Weights of a small transformer language model.
Size: 3 heads of 64, vocabulary 8192.
Training: a variant of SOAP for these matrices, 2310 steps.
Each number is 128 + 32 x the weight over the matrix's rms, rounded and kept within 0 to 255. Layers, rows and columns count from 0. Numbers have three digits each.

# layer 5 MLP up, 512x192, rms 0.0794, rows 214-427, columns 128-191
135151126138126085131101140112111116189151150128113152163150111106112105137111123144177119097132156096135171144124107136146149100124102132107186100097122109089088152082084093097143110181129171
083117082131149134170117158100142077138098102112125094099129142152122100125167161163107121133128132116074091179105096146094120115177130183112115120150071128178127117123121100106141159108112142
072176132108124111176077075046024103180076183093105091120164160150135139056166069133176179095136113133138088079089084129098127127180100143169118137160112106188087119140080149137151194098119168
149153076093092107146095109122120146110119107138118094125157131092161100130102102081117102092068197136101098091111169160111112110161080175056110121112109114118098145130194152080152151151101129
097149143146165086085154133161141164109140081118181104131138096146144042124112135080154158108125128134129152103156097082126093138143112206106162091105108081140101068143148107062107205084134127
087226067123157114162129105155086067158095108108124128205112167148121086125091138097133142154098131047085073165128175116106145083145143148101095138185062178134118094117175124119053089152126171
123126157157085104185116167091125138111077098141150103082232124068103133179097128127112113099131131097102165099200114117110087142152095169061064129119139177177092181129147157148122098135113161
111112143130115131071169154121115085110126130132245112135123123124141150117173095126135150119096154167153137178116076177119114158156154085104112128092118093147095105127161135076119144153158128
128163119190113154132102099171132190096164123156096151113148152081151128151072174146161155147146095191136159143125164148105088160150155142084089119116076113158162125178150131111144168154096153
198153133100075200164063146125110056107126114125105162108145149137128122213110149122157095124146083130134135084070085114103135184142114123131166136176135139147156099089130163119107127154182117
110189124181158104112166118161169146076129079161143107129078176096116063170073165104138109143123120101155139087153131163117142104150118143160062194058112143147126137184120201113124111126093093
110129172141120131164130058108194138113082137152121134094112117152134143101117135144149154162100122094154187122101151122128133147117159100132123139195146081093065127129090146154127130177096130
180135172124113108059081142115121157120101122118157091129103079117123111181117056143166103066087190121185109130126069144114095117118128152110137122124147154167135185146157074129164149174104160
170129112146086161114153133177145111098173142125194049140130157149133136133089066129170174191102156104097077093088120124116121164118110152168143158120139127129111121131156154120143132138095059
103094173150122093153064118114127147107081129111103137141116169139154113130145164143094144154116118116103155125145098118129192120127152097175145137116146128139104065089137110129121190128085134
149070116172111053111179139103141111113097124110027120153196109103086092097140132115121109166124121153138133149103117127132108113102135130110074128139121132160097088125111124120165150112151133
110172173148104182157189078093105160126130142092095147125111124085145190141109096143140177060119105172116085176161102129113166137098135111146193158086132173144107201145140176120164160167093154
137094145188117146073142138090121143132156131176169147132060135113120144079185162101155141105142081144070100111151186122055135098101148152138163167097129124130158130193156116161102095156103159
131084149146119147151198141114145185156121136133101080093088122083131126115092090170149184197133232020098085138125184122154121064108156125104151168150096214119128157088174094121182105145112149
113246131179155117126142120144148111184118178130123089249153131158121127112119094110191143106124124083143085107099163085157116096094123206106143185153177113146113096143210099121138157125141142
156121136141101108076075159135157106132144118107124060140145188113086077151150103151109079126177086120094151073065096109084144122119099170111142133164056066154140114230080113148111177125175129
166175162124105142117130082121166102149181121142179144134114124108140118086173140115089166122149106090099123059102138145149115153205197177165198184115124041081103084097140220105158118123123119
108121108103152121152046099104113125129107129094135206088149135112147193104149098131119121082091123085141147196108192116136109139105057116158109149149122089098173131101112098143130095094131115
161142158138118141140119170158111140084105162090184115123184085173144108142132146129132145138119115163132185171192170141149188141146147069126175139100120145144140140140127160113142200127130153
098088151105118237122159056148048093148149190135092101105159116128046127104120144076156129154096109102082158131151138092098101087111174118125100123105141179149135098135133065128072079139097104
106160104157122133143103120148102113152103138157084088090148150167125171169147111087111049129143078149134056123085162100136122144131153152098215141153172129132108117127107100089141166119111179
132166125111106124115182098160150108143093122095133117094139160174176184120055141090138134148107109146123118104128070137096103132182108136033143120086139102103125182097012140174176140079129138
117120127092190122116159125091158185175152182190127166065139079105152178122123099171113116098149157103090101119057114104108177126187101136097161138078114166071167149075207118122109097141104122
137113134113125074139103135143087090163188130109166196166092147179127110121182086084149143121108134126146139137160178110085119193119113108093178158150155171068118099162127108180128176098132125
183143102094208154162112140161124145116115147151121104089121107103126175151116118159181165141109121162124162085064116132120215125156155136168176147147120161114132130110112151141116074166114145
143168155254116153140153151131160122140110168142107139084171161125190109200140167112117146136158143105139155128120107085149132065137081131157137124114158099145182153171066114108162134139105060
171108153118132132143146117146144102145118108076112062101130104127146133077134079162144128132149099080150126134134157142138109132113130143125113161110165105106139185075101089118143145121197114
132115176092148142156120117208154162122101171134122129106121160139085140120128105141077140108109167116100120187138118197102104107152103139145138095136100106066106130143085135146128138136157143
138152106140095175111132148149153133113148095108126061103105129126151132111092185096098128151109127075191115116080165135163123133123198190115132121131094099118052063148148107156153128110181121
109067155090086055139129190166095174192165116106121140112133132090161164122135111151058125170193173105105143083137129138051106135126105082137116155096093182055165115101153067152124146120150146
098145108157130113190150133132130129177190152144132161140130123148148134120157121126094155083074147151121124114156167074063065153173137123127106152123098128126152156196132132101171137129171154
095099107095094111110145132119160171160129135127172132147110206113151079140120165035072135106104080161072087182065153150080120113141131176106100099106120113196091145133151143122158112130155131
143116144086137067170144096153142070053151127157112092095142150105162120101116137156133114094162105098103146077129143139146109133105109158093083153128099128183135136125130077093143146115131175
088114200093153173107185149168124122137078194144115122128149109064087125122191134129143129120111170085126132153104133114097170146075138092085173124114115146071086176148128148087120181115114122
160101140117112126152118078207152124138136112128116115128152063094134081173130105161166177134147200107152149167081117141202080107184105100115131143061111093177112114198099119086100125135158194
129157112113175092149094113168178119079123134130134128092189140182087098102124073123117114081115147148150137138066166127164116151165163108148120140112093142168129084070092145124130159133137094
114150140120135123186089143078170104128093142114167093169058096137171125105095127131146202103111194106147112155131108088100111111154111051130185130114097111118124134063166116142074130148126091
129125110160193127147174155100160142109092134176101142036176112140165173124099139114151127101126059163175109143105170130154186159125121151173093154123089137092087174120102152158139079130144128
110112134106161207125223116088167126143058195112126095130131154105153091134134197138099126143110141135111143152093111139161129173188173115181143150165164202084137126125136158117079078108141129
108150140147139172121076171124147096099123118129153113127167115091110120096160123135135158100191139147086153176140126098081071135086186101195116153082063107110105092104146105116173177095133171
134144179198151118122092140168153101156163130099103070089123124126112113098129141152175158142121108077163093082168088119187104137113158191122108189163081164122196065178130179105103137101157123
120150084143123103110140125162125097120162038107138118097136133197069080137146154111111127135157151114075140058096148134139163070067078099145061112105108169089129107081137127191140113093142183
083084148116150120132109147190102105116136067205135112114128179107140142089149138113088181096167143113070140134126179144127084095074094162054146160080103162137151137145123155135111107063149147
108119125151145104100115125093106190087139166185146162151155080077157161139156082116102158154142149101095092142139119104144176094169106074155154082173156140143115117092160154142132148172130158
116192108106169113141097096144110135166121104125091124097147128105103113112189135119104114084157149106114108122212107107178165169136076160134112113190129080120148104131145171127111111160130110
097128128105083132200130126164105142093134143129137186094095165121149161132112096105098089108077134141091185195097137113117118124166130169178132095121086111170149112110113167120115085136129155
113134095102148159136136141103149168136103181082146136110123114115114131159116078170193135151118090133097139126131143098103080075081152131145145135066123132168107087064125111107091115139140130
129112186129146096161132210098149097160104154131168093167094099097113111156180147125132121110095128130075142075145134156170130124210146103156134092130122138132103122135133103149172112195080162
063183147133107141115084166058163135107142193109121142051154086169107180041121136126109139138144135064153186114117175131104175124096142122131143144161088125168102138089108181121076134157130166
174115111103057090126180080111129144152127064143196147203132128097124099150151106124086155087152171160165128165127173099150126127115094135118138151073152100126120127167182113146121122144096109
143116104129120130124147098134073108137165131098134143151151124120140130140112134132082175167116079141142179130099139154145076139148134161136110129069134135131160159123124115082173070126095115
137160089192175157152156119159132107151091120139136073143191155133136101087149133175139155092079165095156103147120136099107086152136141199186107109130090145174120162130088147186077153131078058
155098101111166114127129066067157122127091154144132209120063166101114108166115121087118095081135125161146133113136156107143109088137147155128108180112113112153093115150137079099127166148080135
170136081122108157136165153197142115137183138127148141111106129114128080130118175197182140091144223122167141100163136136102139138129163054111113137111155096154165155122024149083130159183149148
068109210123118254081116114120116124123143137116155095114142124112135176102159126173164107115126109158147139115109161113106131213143043131092135099181129121006141085154137165159074162121174093
129131097075128116136124131144149193132097183153113131134121117179144132112187117181152102194149119100121099087131097037144071093143105153086124146111132089115092114093112113171142166087143164
122156109130127120080104099151141098148162166147100115121088103127156171124115157101073145132127104091095153148155108138104170154128169108171115119176134128138114100125156126162072146129101128
148097122082047118147119121123077160117164088191163120153118156101123067126123047156135204091129151115114144102089097121144156107118120159162173137177145133085087183140166147128089148122154098
130127097137144136163157101046144135154109115107133093159154078103185056155088063162128150101115125118153088138155142184111147110101195156062097125095107138172096144115152145124079096112106109
090134073139086168113091082114128150102129137150115096127147085146110144113126114130152189118089188141112119098183118141216118101114144130153158132131106138151079152159120143116145130119122110
112157118143091200166165111120130177153096151174131118123130092121137178152110077101107133193131115151129106150136178165097171076123143126144104128120143130109145115143111135104136147189118165
133135159092122135175125126133101149176112165187150169172101124173122149188165142146089146144150130119114182150137134111160111110146102093135108055133118080114182104122083195126029163110139112
143137191116084151161127117073162125107178117107104113136138118130126125084136171116154122164172151110111137206065124153124121207168115185127154116116163099128187095096110108142115148089118076
120106134131129154113146137150165111106134088085115096118213148109182087116148154116101205132104169132136150111144091112123105177125136135145131120138140170141152159148127127113093128127107116
149179134165104139119182143158038093199104115093156169155144120155168171101144148126105143167166059063118204155160146054114130151127086116188147089122105165135128149124093120088129092123107125
149163099117130132174170184125087113151114124135142113100112147150127122130112142068144180161136140148072119154123143137167112085142171148105227175122184171135143074175127156114192130072132165
148107080015081091130043121123144126163116099132200117179146125171123177169125165124167087171133130135083188113122128076137069128104138159199083128151100094121163110124128127149129145151140197
121084163135084151115146100117099051118182172095110136111143136102107156147137088141139088118035146111130125158197103098128153159118152116087135079100123198098151137129125154058159120115134163
072132132150107124187124148125117130074158156121102102121170095201146152148192113159115101120128125108037134099101193139152092190144136162098054149155112130081105109134132148128113124157121134
091097128131120094124141093126120120142146147075102119227105145103157087063138122133114042056122122177155111141173084151147124102112139178164105129106181144125157128158072165136141054149040089
103118161151147103141135093161124108096147138094164114142185112114127169101086127113109216088114163097158112125149091110163104130151143177154121174145126054083135115069191140089086149110093139
127082114067082131158126172067140159107171074130122131125112091181092158133174164127114117120144121123136086173156117139105046112126148135185147140068109147115102138127173124116163129129099137
096123086063216134135044117149133168148166114124157196173101214058097186231149084081039177087076094128099174149088127130130159114142130131106110145156145094087102191110116133151146172076192182
143152171132080124118132129079109186119137090134134064115162137181181128080134133154147133131064163189134077117161060148065070146108087097108114117092116075115169169113160092124125200149132183
097047124150174117194066073161162166127114159104129154084100114150055165140117123113119156095108153123104139115178138152200137162149165099137093144159139140117074179108113097114110154108108169
166165135189174149112115185216131174183069133161079117172132145163119072157159136151190125097119103199153081128135206133114109103142129093139116099136152153136119145149144121104116155128190162
124126154126089159119092236087127126147118088135091110156064116117125121066138077124165066165074141155106158117135146087146130141133120186082160133047104173159104143094168181173146175174142161
092166115085121111089132136145097127089154140115127121130147114185155114129140116139140167173087089131157116147122176094120130095155040137144127125147164136106174108112088113157090125067086093
129107092173122097091057046116156139169186105142132181115066125100104144116088160145105146093084146084120106173087148153115198104151110166153157097196115084156153086117109153136116090102128144
101126108132128073143164112097120187120158066148117146167099123107163196135096183094174143083131130133128143206136039162153144087166102141180129142088223174086118121212087141145162081094117085
168096094148128233107168147137179104100106081126234141121131120098166085162167160158153090179125127109124187094148149100117103113135131180136174137117137162120165151139174148079158075115098110
181109101132172129140138153089103115132149147124086109117123139090129095168124083103139142169170142119110174123140112123125130102177132127142106140091094112081080159099159068140140125157046119
144158135146146091102111167094163096107119110107098079117121211166115142124121099103107133216127085182076159139179149139155145058123159106130122098088136116170131082176094132121146122166091142
055125132084121149108094092170110135125118148105143163153182111085090097132150133095090086116085132105136122148158105108160097120190150167108170157107113106127090079077144123157111108121122161
120120101153133092096157116134108098129108147145147036165106200149143103163130109171187151201131111129179152097106127113148139081128146139114168119153123147127123118143162132096102120110140112
084031124131148063170118174155144159159135127115144105136152115155118139090204155156095136099073122170144193111119106154130116097135066160120109159167191130129084114129140102057147143132162167
155118106203186182161104118103147094225092082096099133105129103110126150102124121120129161122105167077179116153201141144159109168099085119167089129131085130132100112120147121146118106118158101
165111059088081150111085114146141123152111090115152091188127115153225066121124067124144128141127063136124140149089169117129100150099102161123087128113104135181140142158151094078188066110131172
097109128128139140096063163150174085084062117135139170114176131162097130138136117145083072142091116115117099129148123158122073116144150129104106159109146131142125058130054091131132169120172160
119051114111095130087140090161153125128106158173098161134100129106107062105063069114160099102145090130159154164175114104136182113166111124130149077145143129151110147125067129151087107104120115
136179143135103129134079137162139134153149074149104147114109119129140093161145148094126091089166056097094055076157142110098128124109112128123098133127136169119119129155106153159164090172118126
153201122091124125140146097136188126102123094105116150149130140110144129116151179115103106127123119146146111144057141116117138191180112109131153105203130161173149188160114134092108171117089118
098056115134102197143126095125169150190086075088130112154089067132061132170100106148200170137105099156158092171089174172195139110148140144121098086166145103148146141158082094105071107140120148
161112119128178099153159122101155146086097111097121118132100163112149127141122164202114142071130131149147118152088109189122146153119144111141160120146163144159104149090149114124129146111120111
172149105151110093104112118172056096120051139151137129141181153156087135112180099114115083114154151137095124174127185178102126131165181138138105106162144078163151154147144152131091092149128130
173117133125167163176145114069066100124143188134148168159125100147114114128108077155089131120116142145150084191138124150108119165118128108135117143138174084155150129107055101110148117164148105
076166081058112111119121164136125124148134110062063122086158123115146138132125145156128147136079208108107106107157115129148111107093240105124085131122128113124101094102119144101109109176095150
124153145107115151196142163107148145097159137163142154140196114177082157158088162131185101102123129160138105150086154098108117132148119134093050136133152108189136110137089167126121113165126152
139162166126129110154102132128128158145151091090114128135169154110149089143116140069122154132209113093088113129122138116118166108105080085107142110176093125170133126129093099109126135096097079
119127156204211169092130129191153108112151120103132223129188109154111154176068109115168130086124162087106149149137111105086161138143161107109194109132157145111113160095156134089107157127127126
186038130150130108116144074124105104177100109149105104038111061148094136056065074153108136126112160156089171097129100171154162147180099110114098153114066113059157060143124127145172146095123127
101122096164129176136099140118135137131066087149116080163123201181101113117109155118149139127126125153121136132066142087156116159126102031172065204109109168134056091090074129144120129073150152
137048156119150203114143088075144148125148102147155085197153151128107162130110139203093108107129126117118082107064106112113166129108143104171140127155055157129151109127103167083136113121143119
096131120153106144146162119118136132113120108074095090096134135114125170136124122137142138110166162121117133137149110112094107147118097176125156157162120127119115073134120138139147099122111120
088081118171130112071055062098125151111141106144106145085142131143155121129151138057099134143087142131155190117167113132130146103148156104177129173176165127112097115179153143155131137137128166
094192118104161162107061109173126132145104174099137156162127157114111174104123083131118130042157132130100125119171146127095143179125168118118118130117150113159125113107155130148151087124116113
109145144120143152095112086162069099107166067125135161112146127131110069126123189085092118082137087108076082115138113127122184142101154123140131159173106092093127137102107121134141115138116179
205101115108160144182147127140177104052121111177087128121169169073111122100205115150161106123119156121128157128144188090169101077119126161114087159148130125150117119162114110119178158120134175
143156106092163180091159165104087111114141124136126163112173095134164172131127179114112134107143106141070162132076116150117190108166109114126130144145131125138128123139141144099143072088118147
173160132112174082129133203081160128192197122141120090120099129033113130154155118112092140250178085134091103135150128034124153190141189114125117151136150161156044146143160164079115100128169115
143067131039156161120090073161115114103089125078144093119112092105184169173155143161132176151129106146113109163145149112139148142114120104137106104119169131133116153110131113140141140115119094
049109162155063123176121215156119095156126131143169149100143119114106106133089126184138114159115121126106160142137170128066146150161157147120113099154150107080137157133132106137100108113123123
115053143146112090154140110125160109155093156113098114191127023128127178133121129113112099069082088146130078181082110107081073105104101155163154089119139124195093097161127111113125167089087087
119092125113135062124130112124117159149072087113134130140154126089133124122160138126152160031175208101162104075064167131110130145092111038180094184111137107078116141128147138147116157178149113
055114134150134129136139018155108139171143086131111129185117182180108103106113143156131093156167099158106085167141159060094193083097158142076073164103093116110123114135111163130093099171081094
132115167138171123103063145100103136125141126138113096144126122137144133048070112123235143124122124154159081143173105089118132132150099159148181097078120130143117129135167137096150126181166136
153120140129141119140160102079094126099070154133115121138134161138085154137142125123132055165151122156081088087163057049094124149083120136121208127124140118122150173088126173095073153157120100
177130076148125139138125110126151147182033124116136100167122156093091075087129062150174126162143113151161061180128101164184128123096149073127127140098143165123105123101158129072127127154109158
135115145125111121091079119102081126168108098189137156134146152099147122111116085085149113133083090112140131086129123069119108078137118132064222108137160112135101111119131150148132160143183128
146127149153140096098141157140191148125162169093108185050151065095058175123096084152043148121104124030116106122185116063138119164102134177126151090170163144158091085113099149101096064142166163
149177125148108109117112149106115164118113181113136140115208151143083132160170145166185150120117092132151132106209089075178153043152101158172088107161184115112147164114071090083140108131074165
091141149132129167147087152055108184129121112155156135131097078046110039132147139160202175102100098154147102161206094157168150152113058130104124108117097088160080178094137130100130116131167110
084200110133165105196124152039099066101072073152117111094140114162061111147182085145152116152152133160103105126124155139166158130118096140126124100159125048121156122126145135134127124135196134
105163138135133151131136109147120163156151183143130129166178100123144103098100161114063105154091162098087098136147122117125149177094067127117182118079116105084108168123105101075128139158113152
111147155151156103027129156148106176123124127129157141119118049155160147076123091115106095111156130148218105134166102103126132138177083182118143113144111132178116177095112097173111118125099100
101158104117130118111111114143151135082139118073125109093126095107120106199146122126161178093140133129117123116144076126102146125111141134099101154126099114123131100222117133136188162086116121
101120101126105168057198139101078149161097135124153186044080139119103129099149080160158152082112173103118123110124122111099096141174113080112087172138151097104164116147159162093128116146137151
111086132085091220079152108181170163139135105114140128138121117144155123132103111090071112113126134130130092165104193083124121090143132089080102065175077127125152114172137127140096070130138129
156115123121140078148095099151145165173109081113154173127066104127162151125137130145100103103167088145131124156140164111104126138103106145156157159146070158110143128100144130139093138119159132
145096134155132156141124154109187161158153145170109152132133098173160092137115099148155173132126114097133104159165088112118155145178133102123124115123120138107087093123100143064114116208134167
103075137121077156096105080132147175131082128126091100112188117114131191119146128108123134116168109201152166099095196095163104130168173158139119144139159182095140086121097077179148138161163126
131185165134093113130144160155162065118128089151130134126117158149103100106125115104141187095135119058076042083101097143105162139147150048116082128117101144103120086126160102127132127101110017
141161178111181106144105152200134090140158133071096178159088151126159152133166111106202068140162083094130131099116158127143129115154130137128084136144104121158125158145169145148166167109092157
076126207135148103148105159184140116136121181128108105176123090082097138180116194151152162147156103165106166105111138144129169130177076138108130108070170188142119086140163080113133150150152154
116154088114098085125151090090181093198140097169122169127046119080086139097130188139146129123114150114102110109250190131079166127123081132154084140143119193123137169140137155145173107097146137
161102138073097158150071129136127137146190065114169147166161157147118136183174066169137125086099126170098158122135099150128101084094150125156051119130104165125092121141106142100114173145178161
079118111183096137131106115155142132105107139057127168156156102154066112134167087108128081145118130171152180174072150117136090167100146196129146121132159114117150102176088059167124106129125145
118110186124086158134078168145151151076119158140178194194087142147177163139116130155161156105067069131131145110136163103140172125108116154179076095141101146137129093174069108177112163165115098
105146138180102073047166106104094182120101120215085180167076126154138187111095057139123184073182063109073201119089145124106093121076151077165147171121154165091069107082099129143082153124096117
141121088152070101131116219118103113150117128122104079131134116121062162105160122103110161122133134135152134167176080162027129207122142185143162133156134105111128127155070134183169117109142116
061139103163167114118150082158151129169120157096133059154107150122084132116141133134150139141108162100151102121120159165073120154060096153129222091129157178147091157125103130123069119137181170
157096114102118133105146164069124088169095141119158195166131095091143093112129116169124096111127148122153139159097111143125149071155144133079148127155176150126163095184131148162125133130113085
142078151140164113061106208126158099101108075165155085132114141121147109101093115162145141128116112108171138107061109073169148104159112133161132131095116125065108152147181147089161114114155162
093121148079114111093088167208139139089122100171108091144149097160117157162064102143152066108100175153087083073220101124099124120145066169162074096088134142099197096110147118145158123093118210
161180070153173138124034150098157126136089081164116124130127164141126121139118130174166186109101101118113145138149104161045084132081126116161142140131123082144072107150073136144145133160121151
139141107087104112080143227123082143093158126098034142150107123163135125138081133120166149141162149175126199087112092062172105107174126144123125156124129111156159076136093147113093137123108158
148117130168090160090142122109106121168146081148108101128121123113122145150106155143121160110134161153090097133115159091143137137123186124123124112104153111090120118131113116073114139150116181
116094129188099119135099172212178097094156131085143133106140170142117108154154116100119102159163171127103149124104147104088148123196133170178157163150159116119120166104159138153127139169127140
102135163132148148082208116082177127093133128135116097173155076133130121129119202166165140100199055091132207105119151092115081138138153069106141076097175135147131144188146097152120152107159090
119153173080130102144115115120126118109150122150131161111064117128179106106169112099150115149113081213118098134102133107091144091133149119126151148144155113124165108185136066152121131157107173
092122095104121099164104132196137135122123130070136122138134142098155127192150133115152145122142112111167144095123158154119146064103064141090025107159081126165122160188183170175152169125115125
091123122190134149133114099096128087130128146143112125161095134171208106055122093128155146122127077097168109155143111131191123126165137170175107144102138182176074089169142111150111155133076097
101174172103122064159133127115183129123126161129136146168102062133086110185141094155148119119164111184138208108107096109125070075125142122121079118088199128091099159134144095140103145088118164
141133099131122094170079113172101097069142115075109118096129111150074096110108184116117095184114131114137123093154180145122161195133172106140118152157073080122150053136094103154146155094128133
150183182131176116071126125107115194119088184074072089146129162143116138125094090138150143125082114164129191175141105078180155120133157105110166197128147082154151147120151135121124154080131133
092168111136118146149093109065110039158124179140168130139139145120114125128137097173135139136125101146160108143115199126184141113183152119053166136131093167147125087144134184074146160232058157
114195098074132139122076155139115120090182082120113119141090130195120162140121103149124203120153119150096187108135111134142101097075134144085103115083085113144117168132118063151141094083099140
109157108096123066210156139097170078145179084113129174111162139078160134188092154153115122141083145161129108090094142111103170162184134127110082156143139065112144133102126167116178143118177159
156201121142121155148147138118012158138207127103135157140184093182143156157110110095140048135081164166144151099156117104168117175093109137182132119118175117082123130059132087150141120122137116
196233097127166096219158042159100097139136128140201054131070124087085058185065136088164150155105124072115108162094168033145157088107135087139144087141178113161108134106105108110077128161082106
136130146093093135140152140123135089145140097158112103065106095119118203248095106090148092137127113091122102139130089117132148149129135136131132135086141135135117099183117124100135149137137097
142150140139145137126148150105102119095117137120172094074146116154139080145128124145123160072068133152125155135129145169113110130103161146160124172160172192117172114101183119167161176129151104
097119163131097187101157178148171122111100139182125106134168100151118085063157073130193141083127133136162097124142150167101173120112124139141118093145197143114061161097095080135106164141099130
152185119105145116084116117177093115089186144077132115102115124086138163118056141103123128174119122097151149080101142085097117113134137084164153070158091139104129150100138124100112148126147118
151095125123126151110186108153156173169134125084134140140116151122136131057126135144135178079162108196096134175147127155081109145152177142131114124129059181107083156165071150182182122102102136
080104135112180138139156159150046040125168159092139143100163073103123199158133138183112118110155087136137142126185102166169080134169124075191148146102134175121106193155174154200109143135123092
084131178103103126135172025108129146109105089092069090096137132118163149140201140134095139207108130166090139151118157184132086128093095078160174106087124122112211166108098125108133190138162124
139109126188085125081182152093115117160128147111076067157093074111164123113111105199128124144108141110095163152068101167141160111117135143121008140152129115112156136103122074148197144140133131
065126122146134140131130159136101108138136109144139113105118124144119145132124164119151144104152140148139143187138113162116146161150156081110173120131177117109115159143138149178129145157133121
133179098162141153126111096095138137106115085150115122126124185160170096094103177120158131144099119167124123149165159169146176100121114154112149197102134166145125121089108101163120127191122122
155140126159089148082161136123124116089102108137135118211143124143077202128110126109147104119109121088104119142164089116137151152092178090072132134152142137070189137055110114101102146084123077
125205135128130157109134144178201150193090107164074126152117123121137095079119091155096122165114180182145134149169107120127114155120115090193118149129129112104110141080158137147088140120142074
127107149178149085136119109164075082154130137142096095129109155134067144174136094119129126091141131116135159158090149041101131134116117102104102159168117150148071139182123162169126094123147168
150105117090148122137184137102090122113175087151057137139198185113116144126197082160137105145091114159021158105141130116154182161143082155163249130109164064121084146142144130131153111134197140
065137095178119138155143144149140124135140127116134025192095133103141151129120119146102116138145074108105157135133149076178134150123141109053176158206103215082177077172173129093157120193160086
126160099157088114148156098154134084154120111176196094114131172109113124140141108084068117156163135122118146124099122150163112118036097087150152121115125131181149120069052127099171110090133121
111138155130074060125064094088164107165090124096137113087123090110093156124150154065109123085129168094165121088117147127129149140056124129156110162134099101154083113160138122128137158115145173
078083162117087199129089169112087079068153126150068160096143150143147132068095107074133155048163145166164096147151104127113047154136076102168054101150103176121183119217056118159174140155198144
181186158122155156133139082109149162103128020107160092173070151154158155105083095126132113126066148112143096089149083131149172103115159082096146125147073090090057121134095140111136067091151166
105165108165111099139195129160128098160146149080135154136078123140150108125107135076126176120137086166161074179165061176150158161136158135127089152146050149068081128096149141141124147127162089
120152108127125141136125089092111138110169102148144129140150076138164040167117096113108070154176135077156113132136174145134149148110103063123154123161092237174118142166125149155151158126092145
105109151172088121153057092135128161119071150097169133137095104110173158117111103114111112101129119127155149156123076186168148111124182151101144152107100072109171113130152117153127109115086115
145132125144117135131148116181140115145125132107111134155116145139136105110152107114109099142129117162091122158158138139116122096139123130141130145147112125106130128131127131111166114140088143
182107134174127154089128124108128135105173086165135111034077125103109155139128127094074147169093142167104142129141093101105181150129124124119072141098160103131147124140125162146113100173142133
144063116189164068090154159150132114083161128117109130141150098103127149148132098115136077141133122173099153145088137123132119158161135074115119150122145028121100139167092128072150087125121119
172137194131119090121124130149076118093148133035185120144106138165077136138120090126152120146173088133138122131132179101145119157090101164113130139131110067131093164145127161167119111111096094
184087166112164086107138145172142154164170140076107113178152148076137119115107131113134151169082149087124112126068184098157123135166121174202079142162114096110115152142131152107128122163155132
149123135106132131098148075150145133146128164124115086175107060145102128118082112116123116188178091105111164158116103135172066151136104146120138145120158109123130130098116130101074182113103114
102190108158099146084145175127115139144121095112113088078061138114124198094092127124078129112107097093118123097133179157197179148145114166127142158097119124165100149138050147115158089099125152
140094126133075068144122120124137114132123145169140143164077096159116133141096177077124206181122126137161114128144130112098134156110110125159188073145141176132130129183118152130118131186104069
095114132118090112119125093137135105118133127094153106070114085119150128168080107123140153153154124100118110148124129183151090139122093151099127085140102106151144129118140091121103169111179146
133111091116158098096182074145149173076114136101157155103082131072138120102133061148109163118111147032143104144083106145127149093148115066066096141122116135111137158116062143118149153079181114
193118133147104134114116062092139100144128105115150117070136069084138111092109117167114099040160139080083082086167198135191091135075156125152091128131114107136123112097109119112149174087122150
151195090117113110127183140139161067122111151093125149106106134140176162103129206111120094102127034162145106105144129139179120142116208135158119085116125118051149123176163104141095112175111109
207146135151159097133142125140108122202237165070105092193124131123105184164157110120119146084195110085127128121167107078110101137127094088142108178143094128116181100069123088165123110161144126
119174086119121128160121158172167154183114093102145215154069082131162147115102109132106141111181117123142135167151146087149157135105048134157167183145145133128185098110174087077129107124126052
166134140119103107136094101137090123213091134109137126155132115136137164135047156135175152050182093123143091145096125159076156197084122153165074112145080134151135128104099132104169118094117065
146129131143086127163147205154136152115166151073125117124113120062125126097162106133138099183108177115149099091146054134093129141111062099048178135200149115116158168089148131085109131122138147
162155093163107168124167119198103113164167145120071112130136140160170213139123088130134187138098085115151125172130108081124177057154096094149133100158137116117175102149084152127128160096099133
138151100150116116123144099070122092126123103174067173145108148158177140162124130084139163114136107190123194169111164147148094120116102044140114190086154180162095131090129130129105191131130102
157127090137147180070090141142090141190120110158086196148167176152131101105205094160124164149109117154140149162146132125128125125110149094162090128124114113128143117105177093075076143085166127
063216070192082087117145142120107150091130177130144096127135058126105147138144115111112069130146156132095137201061159145119095033081159113175102123122142103096172093098079081113119152121129176
108116192099099115150135131103133165067149188113056150114140094139096195171112045136199141114129105134169135101106109129095122149111145138086169113109155144100127103094152175094168094114112107
125108169127090142133181155147143110113123107099028094126153106150140127146098136171101131127154147111128100140147126177124119138152093161128102118158093197143159129128162084106081125150172140
104110167125132161100144107128133190113160136114131193129148161070034079129078135109154144122124180214131163092097071112114167109168132085104091128139194134069166147124105121063089192151132142
123113150109116117064154099036079076133136146152190109076121094135133138136122110129134110092112155109138073133080126148114090084120119126101155153138143158162160074137124094130109117178073238
113119105130147175148038168148187141081113199140125074103120146065102141119151195104125156167110179123130091087111131096132126082083137120173136120139139103132141106135109030163100109068110141
115152156135134156177079186105135132130075136101053126075117143190095117120161155114116131148139140138107145110152185150159146131128093156133067133138079161121110143117155175143135146115066150
130101150141119073127131094098145189129142182123172162109118069171169072129048147159209133111127122080125121070121146117110163092154116117155125167167106144069163104165183097125145170152179142